Each number is 128 + 32 x the weight over the matrix's rms, rounded and kept within 0 to 255. Layers, rows and columns count from 0. Numbers have three digits each.

# layer 4 attention output, 256x256, rms 0.204, rows 49-255, columns 128-191
137135121064136107108113100129091126115113156113181046104096109100150067093127161177119118125126144166058114105084168081086085138079121132110117146090114096107077110101127096095108135114074168
150123123103157137115189163102151152127157102086079175082144098137134098152197110136093147139118144115109188087093135074102159111141155114158157152121100168161163171112102123090085113164098044
140088126165136127102159201115146185086125156101136139130182149163150150128119086066152093121175132126135109113127151127128089115108094120132154145171182099103133204142128117147180095176128110
122143159098103146108136072131093190131108163081151149126113107155149135136125157153092122163139111145056098094172070185101159142120142151068072131137171135137143166089210154216146101129197129
167210098048106152141133195135108084128120113144111173141145076110133117085144054136152153145116113086073130090168139105146109112142073198086122157131124122153148144125129139135121061133126086
086086117144128152166117170076114175110151130196052090124096116118102156132127156125157160137137071160079148143134129165154093161093209110120171096139131133141124127048094100075053109120062108
114148149126147187147115138150157092117151128159091190060109122182121148123101155056132129126162124152180113096098115133119093102102139167127155109152120113149103109093101099117080129110144116
159094078111129132134097115177062142177125126115158088109110122135202123123154129081107071176108139141183146175108088177145104160174099136208135087084093115101092127192144181100112141094143103
141098144165200116092086124166148132201128062136112142104175186103105134114133159132084129154123118115113144155134093105153136156096128148078075108151095127125174126132073178184058124097090093
193127101132115170230174131176104078134143153113063163140031085105036112113108137121144055135149138087120149086084135155164095145117135066157227200205118163139108124150095187130106114137086126
139108132198144142111111121113091115077160143100142085185121154171200166087126110121198100108092007142164126108123094100124128150093144067079104108085124120098113097145167136124165129137068197
125129120143219116161123131122111131109184117180069144170070090122081151093124121154117118157129099143166109036121109118115108136107148154072115155106111082185111162101129139186113171098140123
112147108107123082090104126111122088066143178116056093103132116143156089126119111111100182087118148121127128127130130093112045145143044093124138143086137106134159065140138072176092136149135179
086102095112110113077088150115168116092095145112135129095078061096104122141130111169146130127080075155127103150162110101157111079061126176152134104135121089119105118133076144086085071084185067
148180117136144143126079102093124145090107183149159089128119119161169113113092124184130170139097156159116104150148131157095137145159164100091110097135078105059093123124149165145149121107113066
121110143172091135096102195112059117146109134110099096091153197150120116172091112169137138152131197049075149138111158099150119158108167186113160159186081067117139106047131077165148073099122158
099170146159098138106131061142157162115095181107129080115135171132106165168107135122177113107088099128139102173169090140110156048108134085160102067164122190114101106141160110145157098140159184
079113168127131153116136096138156123154092138091150085087145186097162200138136138108090129116137110148129111145121127089130107082098064094150152131102144128122082099148135137065153135121153219
195156117164155154115123121139146159080099119184170082106088134116110151116147205144165150160118089156124172151192130162132157139193173162146089098108150133118123122119137166148123102153093092
120119163088152101152116133140147211136172142137157178110115109076085105140142075207065087099072174113117159111139113134089134114121089132084123099116096159156129169200209105108164093149083132
104121083089186131150123087059117133165126156134128108112130128088147175083094145142129090153216156153152163124108160153164119123146104117167116080131189149124156120149044139141149121134090156
122163105101130181194138066128085160154220178171191093196133149097132147098124155127071108129163130147094102140141126164169099083149135196120093136122085106093158100159136138088156087118084136
116129132101134125179167197126145110109137128157117172117136079110074046155155146148181167126079137114101157126154126139133131151121179123167140146183103112097141096108085121115146099105126150
168114128220142147144103146183160158064103072090169186116134191144094164135100099107090084151103097095125155132147115077152154093148152135205101130210145076161111085163208131107091146205055133
115148117055177120138098136185081165142110073146127120080109126182110148077163079091083180173124072128175152082108126162183128175096081208161066155133112176173078186098106134124105154112171111
139148146081153191133122100174118168093138139124121120108154138111116152058156092153135141127101026107152132137096120144137161122187155136132062104120132203163132097128123202157065150124128145
163146127127114141157124143130108159159164155109155145113161170121076076137122136117186179110118165151130153117142156103138142113162126146154117136160098126122174159062174103115103118125085156
134134125184092117152174069081121142090146104115160175074176109106120049074075135169167120126109114101130089119116157072116123112145140141164133130111162106213102117144138126155148109111141144
073147118108139158109103118163138171119052201099112092093132153162092158147120115140139206112126152107079106150151125170117104136105138126091132098147132127116114140101115131121087102138039134
162116116128107140177115116085158177213197127124100159108101117138128208137097114093101119131124158116148063106134186149074192104053084156095075100181187111184082167111158120134131141132109189
147045064145090105156137111139150156181131116061057025109091109133124149170161107113149127164109125114094104180081160151139140122091117109150093073145089122170082047179072181149061101105119117
145115092054127093100129144158087212112190110199151148131141084145147103154167114174089138163133129137089141105110119102086092146088155149103056119087127085122106150119181097155129139168109048
161192105100127088108123158128125146137163165089151150102179095118158118087099152113178200137100115145162069085104170077096102083102073182166053165158036077100087175117096053069099205127089125
160096162089178104133172174071096146165087062148092128089123138124135168123138175129131101165181105132154151103084134074105130157151135088138170109176142173108153137146122113130182171126103160
100094140136184120158140120131138137120102072104202170157119095087105154155128140123152094093121083158106113125116100139144163074181131178123149109129157107175110104127138136123113096170057130
125124042191094110138134132165130170183091114075089145103151137079125123111120156146125086141163091146084162151169164165153137121081152117145121119188193122180145032117130134137151094133106132
112101091148108148218114138183130114102118096164119073150153173106202108195144141099130117161103132130098134217137159157071151125187176138146072115175185133132151122119131149151166088167122050
134111155111039098141108125151144082185092122172100142102129078146149120152130185109128134096136080151143153157167142147179095170104121097121096123066144092121158118120116112166098117112082101
042146136082110146110100120116125148157085133100067107055203152136132122111121100137135136097139115159158146100139140162156037133144093091164126151136135107127108131121133103087114126078107152
103090117094133104124095105125107115153134231096098158115162131133177112160151092094039119129134156151133141140119181144107113099130146119113186148120133116070129088145139146063132148141131123
155100094177131180124162125153154137079130105200155125130117137139032125086167103160139123091087169088139127121057155094107089154149101142130088220184130220178132149110135103173082157120089106
134111075104198175137104146116130133101174178091090180141174128147122085162116107107170104075119133159132052139111123161139194152115078110171163099125122144157141070115125168179127087152121102
216111130094137107050151102154117118169135156190143199148156186077097095143113145077096130114115151103120167155163115120195166123076127165170119169126132128102122182062135139120095148100167086
145109180143130153140130095092157104106117106181142075098095146121150117114181129103140113072117152088144166112084144133074107117135106074148158226075080125056148110154101182150096100121162131
135133160117115186101143089144194148109124142164149143188181130124174088129138151083109139166092160139107155172120129122128138131126149132124142144122080140095106141151141136118132173147152084
102142155133163094106191111128091117153159133083102143088177159101097089117124102099129194072145149183173129168141116117141198102111048056128139085081128127171139120111110127117193127123128103
142132100146127129144111116090085149099115150093110074148174132169141126160132124138103131126184120155062152149133106145175099055105104096114131162094096130138140125158116131098185130156164113
127141153057157072129124115114107128121056179109146103155131126069193121123155150140104106120110051129104184096121024116164186135166129159074064175081106131182138174125209143150137129083111110
146104121125143037102179125089120168136163134140139162111106141083154113151117187189116175119126161076111136088081167107148118070163129088113130127132079132137123164116113109113058129052093128
080141171094161159057077149122113064092110107077084127088086090154073136093111104160159119137162140172113084078133076118119099209136115066102109165084111148109064107132095119103110125144140150
145185171193112102101177121083171083089134118116154116151131122103125066056094094165174136179117141096165089095143158100102093135147153117154126255137135126119155176162085122141108094098211145
166129123111135063056137093122165187107041164153155145093132160160216130164084125121140101160145120158089111123198068093099191214117165125123128138128144110132124110145121154149059118171081084
151110155105122168129106126148120100157088099150143125122093087153121139131138087050159157091123255100117086183154107078116212133138035124074121128115085134161139138158180149172072154145165155
153135143152167168136153116146213107144138132128115153154136103097097158172126168179180173088141113108131162099134150073147133029091136101096100192119105137120125152159148106146101175123157087
116144098106155112182113154230158128217162134145152089141140112134153161141135122156125140107125037122101093100124105093123154104096177068056096087134139103097146102111143177127085130126141081
058145168113164110062112169103188100154149094095143101115167076071147138152177069160166149137165092095134112119128107124088097095171172162152122101131142153103152109125087074109087087110167150
084138164100108159091093110110087098162121169123107141161170110115141152076141124153174148141158168150153101134181109136130106118106074133114118168088146173150103170134112101121097144110135126
155191130147141129129112109137112093078045146110104174117126144165084152130138172160147130147188152140199112161177097124207140085119159156139079167136122128105100101139130197159138133098142196
133160098143108163124172129127110165196164110129103169158104112135111145167079172191145070144155155129035153124147106124162106075114193108123123123163136119105108154124085141090094123132114130
074157121132168090144104139092101157132212127161066119087090097154131129149151116102130105138129124166158204089132131152160108142183167155150139120139110135150138125132121199159112101117161167
128142157192086125165139175099128105069099131140090151097050136084162125135085133143133147153046171176084122117131122100086131113120169108129095175143136114125122130139121099135140103174128157
102153107106142176171085069103087114138181119134172081131080116173111121133144143120096152124160118126099132126132107098041154170142138160130140117131115145164171059123170092159150122167142119
125194132104112150160060120130117151064133129184110139174110162129114069189150124070113081163096078157120156164094108129171138120057141067147096135139132117100202166100182132132161114146114157
115101109178083124162189123141113153150125146173131120138096125168122079111108114113153158179160160134115097147090164127128154110124158153105128115123148120149101125085111138119127120104084080
182150111120112160126160100119146093163134152108159117135141036159112121069169122127149079153102153109070131132104116052070088130137133125149074117163101156068160090138114135164066142147148062
141162111096161144127130100081114070123076098140149107166131094138117053045125156060158089157161171078144135121102140091121123137164154129098144170078110158144179071140105166154172172123154068
080159182029135124141161106157123118165170116081225095151100118222120127156120144135196077074170154168162126144129173107122123151161141104174155142129094111151139097175136104089144122120123176
127112109086145232149152107124144181075182139098134105018115175156171195153121149083088189126190125166126138115151172172137103087193114119130104146112173117135160146134140112152069118127132236
196125151211152103170127121131124103154098118175167132157086094167112134123114161135103090119173165129108139162167123117217115116083158183078146139088186137130140145106145160162111097154125146
055130129172140077143093132105090138170134098092109155144068138096098102113065058184122135121143177113161135071124137171086166132150121099138148128087125144130128175080145159136074144064125171
178104112111191157124150188196162078176113143040095082088115135148142198170101114110117182118154110147083168111192100116111113117151180139131092159102164091133161149066146093123140130148171122
177113145165146086088158090169143103137130118140120119128094130113114131092112180151117151103087125103168085133179096100113144109120137113113117157143098120141146084122139122116111123124172121
137149145120149134152121135115094146182150067170159113087101147090115102116117193172142096121158119135116170112101101113105177144089176156105133170132123192123121157079081115172150033089189104
163137117188157095119142134085183057153054149155081145129057065133094152114117145135090173147105105152147112138119123116163152101100154161129136161159157151180084136112114124134100120148117075
062106107071165164125154164143168131094109108170140122121144167170105117186044088147111142081161125077085138128161121127114198122195184108102145181149141155204092120148122127167127121123139092
112160103167154115162132083119039149134215129129107127142121167172129132070100107133054139070086135125125156169126111129079132149114112072114158130010090058161181161086189115088093097148091136
111110084132077134102134148166096119124116120061116127130136170160127068119108104095151111114128100117117090143113159111118146154133119148131143132153163107163106094127135135115124108098151168
146110149087110117141047163156111115100129131188093163147097142102173179125121083077144155146100154104118116069101094111148157102146139184098172166093088140082109119150166149114078124130134162
116096138130133175097115160146125120132058109147230149113124068160150196112109145130133134114128113142126094162151118148132106126123116111131148085095168121125073146099124142106140137134168068
165120077049169167147137158098176153049096118144176111093149130119212107157162141085121106125143110144108178058081146102092076166187110125142082175089182086111146141141147077168189135149080109
101135091132147143140140106086076144111112105130110093164070149150116161121161113121156134151122078146116109156081090138153137110157121103122151133096095163228109123131128184158101116183125193
097151122164120108194109106077144159160096112163080058181110111160136138105156098125126110195129107161088169163139081184140116099122160149159153139067131191082160103158150146129109116104156106
092180190164126126131223143105105175133090113156107121120166157150129116116112055149114141195076141189077118126140079118045098164064105105120099107107072136143101077117106101176124142171156162
117098085176113149134084156124110116086136129132120134145142134137137090107109140116128134112070130142133159179149138150184160077124162122135108133099121138059126133128126112137171103124181084
107181152161169105087107091135155141118152096171159141132111092133156134113144130129165140111149109130108123180173126100078119097113111168143150149086127127174164189079162086091144075124177114
164149140098165189233144177202160172132183064118169128135139137126058077127095143152123097093132171103147086113089129107166079126138173162129106127132102088119103097153120108112094157170099131
166169073174150112134100173134118113123101146108106117136133118128146112130156108166064132147141106132120113118119147138111133135151109165114090150138146162165106124164114159167116130113111178
111153119130212126103119115075137106106080133147122147158114099146139111131093128102078182106168202135100156110110123099136169040160110133131109199094112098134113138163191072127121182222143123
136056112147202175134138106170180123182200123136130068159113134103087123161139129122093165025134112129155063116102146172092142085124108146091135214138115129139053152116090097114093127106136111
051093077159154160107161164123148158197130130095055121135182112124169127122189149083172126086138066178103167184144095190155116120086121092120096094072146124094117061117122168147120111159229123
132117154164152218073117131169232183174145131152107136116145092180097112152115161120160094130107146122128145154170081163078126168123138202130160103208103122118111088076138127148136123126169110
122125100107103193130211125163151145109129125086111093116131161174135113091098128133144130145092065134131145125149134128107074093103140099127149135177166110131120120116107117049084118115168136
155159152134162187110106081105089096084107080111138053110076144150087123115149155145175152172146139149135142100161108045134142132133113107157144125097071132141173111125152128131145146131125110
121094127120118154175104160148085085134177084156190115191136160131051135061091115113139168079111096124187093068095156127078110114219119180196115134127138115120182146160140069219169135105118116
120154084117188117178152160125107198138150124167149187171158143103164145127141139088117068103103115102241165104060124160125140121144103134165176165106119100130145197174127167130144192147138156
138119158146117149107130072159195119108179142057121121112152137132105127075122130155090141095108113118155101095127161076168092152123133104102187150086141126087139069171129130070123135103058168
114143142116169072136162132129115179129118128140168039088115111105074129210179141139152113109180107099178135149123137121176179168109135143170093118142112158091108168182164141146116171092142107
171077033116099123111120087130179136094113168116160046118088172106095120092114105130181181153129073121141120131076156180095204215095164072114168148176170130157107089087155094153110152103133083
147051162166106109111151080167073128077115208119185144113182153148121110132136148186107096168124126150079095120087127113182144075140165165130129121163073147112098086113181179157183059070177128
154126083156187153142174103125102119097093115120114117167158157171128115173197124128103169133172106140124109137127126093124134139098119118150089159161129082102154111135124128123158125141151130
120100133128148115136135074121198141189140167109197161161105096115112169136124108088071080098091145129182110111083134129143169129101133172160156131154135139140083122123068122093077196140104119
136110133103115114164158165118120140093142127175145137082147130089131162093153132139114134153144121147146119153138109116143084096112119107139184131152144166126148093108089143107098073113159148
155162115180139127091123175124075098122097128061130131138113179137093177098117059180121163131115155106119135102148155062176138163114150188113106133127143104176148103090109095141142131108116116
126129131114116105094115105110053167159135148099072147111091125099134085154086149140094117150088139166060049095092080123127160149116130127129113097122094138139102156068130164162090139054162143
137128145157126113121117095059118135080138142200196145137112066098141125121089139131188125143138136168131108149136143105099161149130101117126162065146115102130167169150147117149195165108142089
118137170148064112169072218083122130133140145167117118190143084153143059072155139143153142123081138072106165133116116145051164106067130117112184132121062113083154106088110125124107120125146131
114129105125152135182074108122098111134137173109147129130137148082105117115090087128102123109112191115089122154148098182069162126223111174117185165106113101147153146114183180097141115135170175
090112139076102176139144098130118135094121129209199097106138166135116167166098158140183131130151128196093148114101154092169058134124104091096182118041105134090117130117117119078112132137116104
109104191146158038132073168137140126087112112149080173081127154141110134137064193174110176085144130143157127130149047213123192120128132096113165125141157159115056139064125077156046158098107157
125115110168087099126084124152112106153117095121156132076129088161103121113081100177123110122110173131122079196075134132111077147107055061151096067140149126163081074114137098165111155080128088
116135126141108147098110189133142155127106131097125160119184106128116101110075116116165126110107089090118136126106148149115099144087177168150154186107114069128104131100131113128077152138109166
154118107167228135168165145109188143084136169126150150163130067131099105077177119127085126117156099092162127065117074177138123121140146173124111235107204141146097086107109153188133083139165119
126108110126153124144136135077108114107180081152144116194132195140112143166156068176185148102110142159194137147118136175169147111133170091163105111135120151140149150187101122108175105085105104
162159039136112104124147172100121126084144087111091130133109075149143137070124083096078133137130081089152112149119110123091082101135141094146166153110182121103163116159128140165101121159152109
112066191119142073089138130172153091086153174142097147086116113144160134123138115148079101143125155118182113123112142145122107165097080137119113123131126169124129074162109143148120101070117109
083142130135081126096116150133121123143140176119079099142167073084087087148108128115106119129127147132079133130145163119142157098106138157106139147121154149117128116129102150105117150149140138
118113114136129153112148127124127088149110121121056166145106135139133081143175176133102119161173171151076151078064139147118069157203165127088125181131067124097131141144087172156156148190138089
113202153148081101110075106148190106142092128182141153124109074116068135113094109175197145153142117202148115152168070137161089104119159126092121123130169174164136178109136151167138137101128125
178130122183137110070149122108158126092064067092170120096208152104100175143077149164100142105125136109117098168114109101093107122168088122137085095151176100077138082149122156177130142135136180
071148153173131165136164139104116145111097161169069169163128135098183103089086096117130098092140141132127077113040153161092159127102099104113164098155112096057108146109168082167110135136114134
085115168146096130067094093098167137131140172109152105102131071125119120076121095164137125151140113170078051146107133149134123099144165107154172132123119102125135119157135094128217110070173112
151130129167117090173180166174136125133107069106146205117135094059096121184186107099114118098109152114112113108138147097181069144115094159107112078126117111110153177117157184110150112133058121
139150116117143188121098152133135086160149170095156181101198073170106154139160156099116125151165200121109134162157116084119124079139145183152129112101167123127148126058151066126196098103253115
082143170130115098137114109077101045143114125134141131131168097154181167084082128142113077138106112128122142167123111119097138132130066078117137087079164146132145156116092139116137150105116090
140091132092150065139142160108139115160077103090126087137139154194158127151093126107077102156139159111203158192141175151120153162175158161130137100159086153176152100143104116110135128154074147
063198172201068127122110153181124105117113123150127162135125113087105082090172134097132123087124142161160086137144094143179128136145105121122171062125104157156123069115114131127137079112120115
087066121112136088098159148047151070129142083074168119109098158136149130144127156189104141101113080119095170141145124090102115162143100139128118126120121079150127091180114119103078121086107158
162174095135168190148090116125143188184196180068101193125131061198146101130115138083100054121193120131149127109136123130101105076101157147136144174174107114084126126154135190152086167124173103
154133153150177115098132095113186197070151152138105155160150165085149103078116168179116085132045076115096200166115090174162055116162171103162134168156158117113143164137096170154107160158102110
068188119128125150137058113081151147120160149082131130086160145169151182090161150150121121086163093172162132108145148163129079098137081103141142135110095100145167092155097099127111043132046138
134181191207110152103126126146128093113137154109189146122179175163075117114086124178138119135079146176116106195076112130135132094155092133169157174122146155144124093119127105112143120146133100
164124122095110082151132152102113114154100112097106160165113123042154069083108137150102156097088035150091159139121104117139122058122091120181105184108141117166162114195088136137086116122058071
143129186106089087121153134144111194109123184177126095151140145180203168146185099159110113191150133107098116123153186206056204111140170117107054092144156122101127058157187127133102083165103158
125132149114119104098103133088134143147101078167125114131084099124160196126164124081124114116078141120153129160121121165074146136110049090131135112133047149120068090146113134104103131160124121
110074135143136113110087194133208102166164158113084154019124106133174153091138120076148161104131112141139104121180204118038115172122148173147076153210109051102070107112132070132108136192103128
061176113190190104104068156106138141095160111112115104112089084114056036115131060158157151198096126152159192161141166152152130095121165144137124153089047136130131149138146144034140145111100159
122140135105147129137108187145148148141144171157112061096118082135126134074146134167142183134130125166109140161124157156136115117117100121135080082202134173136134099127153075158104096122073083
176137105106165184123165077162115133182117090073161083120100111135098146103157137142149154105149130129118062145109132134127102118132114129134064123159109130146103109090141096099102149124125156
125176091135162151081136089201103176167154138048173111122121155157178112093137109121096074189121125099142067106140141139094112168024100160093081122186141111106130084134095200147074096124101175
088114089122159127108139139129139113126118109110126113123155069197146112153091146199117149159153102160084101150080196120111119086168142101130125176152160057157112102096126090110123162141093052
164130187168135082160117117104189161130125067122121106156084115118129084155167140141151072094111186115195128124111144109073140069077135115184083120091088103090140111145108094182098078174095127
081148155122097096107141170096137156109065134134103109149110150124154130172099075164215084137077122160132161154097103156138081167168127118162117129123105144146131103161112171131066142128133176
094126168173159140141070115134135187169101103123146150108163135114151162106094162117091139067159132160110158142127148075112060085094111111120142124162093113175109178134111112085045117132139171
160131104220128096185155128178124073144137157137169130121072076164127112145153072150121097091089103104158134154110131093126071061083110163107118130160104162082116140192126118131087122107114123
086107103149197193088072129085120212173115100161124149116136140197189103042130120130151035097120077099091170148078175132095099138118163175146105151108020069167106148103119080145111073181104031
142173112119122137146129175147152102121195092235051139208110200101109105159138126127190155128096073082171164132138134077137133187134214108084172078163109155123174119192117166159200120125152095
147167153166130142121179092119149115135111089201070161124159183141094118115064182154135098125124145140098168154126124132183128089030125057088185172205131166147132121080038071083159097175102063
153137092103112216147146127129142180150171111096111150078032106179088135108161115104088131119135072107089133121169106092099060119115166129143169075157171105095141129138160098150108100113169136
188126119145124140134080127100154163126100138161160137083145122078121137116188071086186088128066129128145113112018149118085179129092164126154081174160114174060130147087102198111101178131179082
165123114152105084095074157052187140106124195082145114125129137142164092112142105100126092088118124138103119102122116126126153130118086171170143091165160150164119103145165160182127110157119154
136115133110075185212054192176064130143133085151090158171116163116094127081063114080145084154114083159130094131101083179144177147185157161158140137147141134183158080097142159093135115166116084
143132096138192123085145143161168129168113188098128127115124149189077156099082075074107092117122150166050131137151135167102105118103146132175152162136094167172082143154122149104143138163146153
166114121102154112097146155103140136125140116063145096095095103120141176115114107170144164128119090134140125082122140093121157157107108117145124077105175149130181113101147139166133123180132141
141154112169113115143115066129159091090132146121138111135140183121106100082135121120098161183087146169091148141149119162119100065109109139175149159098150154097130100121143133107149100143187155
150137156106128157078202081153111102178094087156131097136109146129123115074134152119156054086149075117121143146122110063082094132113098086182115139108106109168149190151136098136093089160167085
132133103157096112163105116140141112115136097109150127156118136093080120146094122150166094092087171137111073175123187093164128160100150068083128096119117140121187112150111124113135149110100085
133115033139103118101132158198123104128045033130103075093167135098126099083131118152102182155115067091105198121144103132189142202138103146158114165111121159179178177153064153183124159136152079
042116107076202158191134100173160145137137151078128082093138092098096091069137168144127114120130117112138084089149132161122087189119144142136165138159138195144110158105065140076124093159088069
132173108118182080103155146112108177100142166118147144131134172136161053160129153180108218132092089127150138104146127147093137112181190162113139171149127140136122110104129150063171111141116128
167148153155186114163165103138183119104146134165176147170163181095127118125193149174144078076051150119055166112120141082076114100131128056062171137100081160150146118144091129070141082148152097
136100205084155120133123108124122074098129123174123152197097091086123086131117168054136117177109134136130139129085108134114155143134028095139108082113095145142119155142169118169155162188083124
194183128158163082119128128075096151148116155147081132150183146148133104119107103159061104162159126118106130158098106119126130094130093081134149169126076180150164141098106114139081140143136121
094096157121109122152112104169103194151138111156122170118125150145161160118185107132127092159177063124112121070126154143186069122049083137134166143127140074169098100119163104155145074141090149
082127149141115104142122118184092131146133131152121095147148212141093074147124084103097133119139186110177126151142113174183212130107067103134146153062166139157105131132160123152139129123135132
122196103138109137145129025199129072158152152140145105122172108121146084095100118163148133120166106186046099075109118110173086118174092147138087158081171078135141106133148147127113143115180117
120105113049113067186042110222079126210145140095155134078109190139170150073176032242203137194119138100117202164197092102150174155130124147179126136109083100178041156087103109033202113218130091
109143107078142005165238114138109102173131130098157136132103138112215139144194060120124090109140163107126090139080131060093145114083140062034125120108130174188197061153123112134175095104065142
148117133093113116082173070121137164127130087146089142154136152120156158148163149151107084135080074150081163101118071151112111138161140123148130138133079093122126131124118158112063093067173100
158080103101112164144165147113107151121090068054113119144135078155136093131159102103179086110147101112107100087131123066060175122135170108166115122189141123133112059180121083145140125159139151
179121068197130115221102159110091190079153127127127031109145116108135120056131093190118111114167062160058110147082155104087131114123103187149145167120082114141111126109152085119136051104094133
105100168090069177135095060120172151098197174167160125188107089105123111173120176126142151193151146099106168130156142148117078111255180127170127115169145141141170190145137098158092128106156138
129098136114082188159120128137094132081111100161104105115144166124119101144069093085143179112086125131121138150120183094088121146222161227156125095156097122160124096139141171161108124123154150
159151136085086148055095103181124055094115168148118125123063123110129167045106059105041119147128140113111064152102150134150044162107108196104129126148062078122122183101142087112138106173130056
081091159134173156102129163152182062185107104107081097142146129056137127156168128086120137135146151093111129174144151120118129133112105145088076149169193124159155148119095123127139166137108081
091126103073145184161103141104123115170144122162095088137079127143109128094150156137138154158149078161096166102156137159201094127107169100135145073108136155115152140076110123078136107100118103
132135132117101165112158047166136088137092154116159069124092102130146178102129130138169162116201138122145091069183172129175104147203107130148104160150100130107154140184133151148100093061148161
105145136106094110053165104092171149112094142094138149046166122134155160161136091156151149147118133162106107132158100097145126121128147103179123102170145154122134171149121122086131136106147120
146109138164094161191104148104145186129169159225111235122152123185076106111047164107167128102092148142140101159088134175134142106103168114120137154128121110112105255071140118137107160145123117
112136106116105122152121077136090138131144112208104191163145152136135138164106169163210105076162094137071083072130074164119148102131123121142138160147134138180138111103109145139098057163079165
138067138131138164112143147133181162154160120097123149136158085094163095166166121120126119126099181090135145176086148184090172119124156141137093060142108109110112015101156129208110117140171115
163126137172142108173105095180129130156150156189126107141140081128107131097130164100148180165098083091134192107160111076137086114115116185130124083137102147173111141138140168148075181084158123
087168135166065106132136113095124120066111128200139168142151190095167108127115127096142181114082100104186133116154114134105125145138100137103162142174083111131156147104122157145192125112111132
187154110061137079187143217077103138186136112112140144121168065097132155154160164161172138158225173122150109138128142152163101125195160147125075137131163192124187136094101133164194105125111115
094158160173145059164169156155141193109147074141217147098147096142107128169118124168111117080157149147118177129156121109131123122153150096101139101079103059095126178105184137114214133191136086
095105131059097083159113160213107104137120175126163102134093120128149105174160127094109193176091126111141104164170122134139108158140152192119127109125105128134126164108120146104145088078159096
086165144088102129130103127122146124143142120143113155128092082126116118145148107092153098047169122179206107129071136154159075118138146118166120200122098117197072110186090080100125140083161153
168128145073101168121203125106127084096155189181043117136105129069163143102158161081091132130079127076121150114109120080171121106086156136117134120120121171095110079136080124103110128165124130
098088136182127099128177097151168160141147097110107178125132142128128128164128189124093118077133207111132176144208138139114091083094090149147174147101213104135097103134142092103129111191185170
104177137170101077090103061118118156128131117094139107096149119178120110125102087173162136110158131123135137179149183099167120095219125182166104120170089112186139112145152189157114117127131174
173144145140109107175144086097153102097105176135105127133105142082099152122105145159077114171078160186082162094122120092119087131097139135102085163140150148120153107153162090142158148101126158
127077125132156187167143122156159110127181150128082162176165133134125107135149146079095118135088187090177127114135134186138036143195131088103147108173128107068114093192159134124201165087110110
109200135138153083165088073206178164158173162137146109146170146102151144162124102206113089071169115147089099151090134178121124090136155127088124112098091122115148161138167144088134102187107125
151190090169191094155074138062102112231114138107122102108120099137120142110134098156114146197168168115136171140154175105157172123125184141141134108154077119103189133108112160142109151144091098
111162132168163125108140066107195149111147179164131131099152100099192157156122151176160120126121143153135162093110135092083103131144093118121081103135141126143102153096148157154120162092176142
153092128103116163158116194118114126153135051136122130108101139142125127121093187158093070116155095093082122088145140061138087169103141140137108161131144107126150119112122098146148145163135133
097125131101112114181112171140121110100143056162060103148133109117202125165143081128112078178171192124145115150121148115201136120140168136135070127105133077122090131142096103140163111134148115
105158169140058134086111187181119145149125066158145084139154173133028104131145079042132092180116120147211095195113160123143116115091156115147140138077153163146148117087128069075125128166162163
132174188077076190104149052119076141139150203157087165167169164151156118100106132145159141106113122133086139136114082112094128173142142146083116125123080119160132168124144146182085144069206101
128128073093122093180125166180102148152144103126200175153172100175148191132163075122088101121131148121139105174115111153142073138116133172147097054074153102155147094127152090077126121137120151
152108152048126086070170059112150194151137115144115142141153114121156111158178179133086128153110141140117168130151098100178118105131108129183080111112100175186115084131121112178065162111197111
099180105091165122147153150092121135110155102111025113141126123084137149135190136127128164167116137125148143177101162108086149086151122092136068079190095072060154120138136103137153155118088180
127129136100143138109059166132132154110147132121087151127172129077133048098197140097063097141083087099174183124159100068164113095120129191140088140106150096178151102134131161132114114132162173
109114142078134176113132160064114162134124104086127124108103123135119135138129135085193137139143175116145100078166154158084117085087104144133132096120136107073119103151148039139123103137138101
090105103162133095126137052091092148165129127089123122131101183129071123115097147162105144075178122141094125150169118151162095119140134096112166118054127124165100142181134098172133144128117167
111158211085147099053155125124114114133119118118120072141182176130130138117151149116087170105150118143196144141141185134096199181132118086100126169083111181179110117118126128128093161104094161
122092105129104093137129155127123103134139101175091094115125162091117123172136121161110139080148117117058164188109163205104196141145161127086113135126121075078138059191111167196109088079122116
148132073065161152123144115124116165115168106127125080120112120106163133091153133066128062047157093075088105098102134131122120139179062098131131150153085139146181139167128142129117101096101115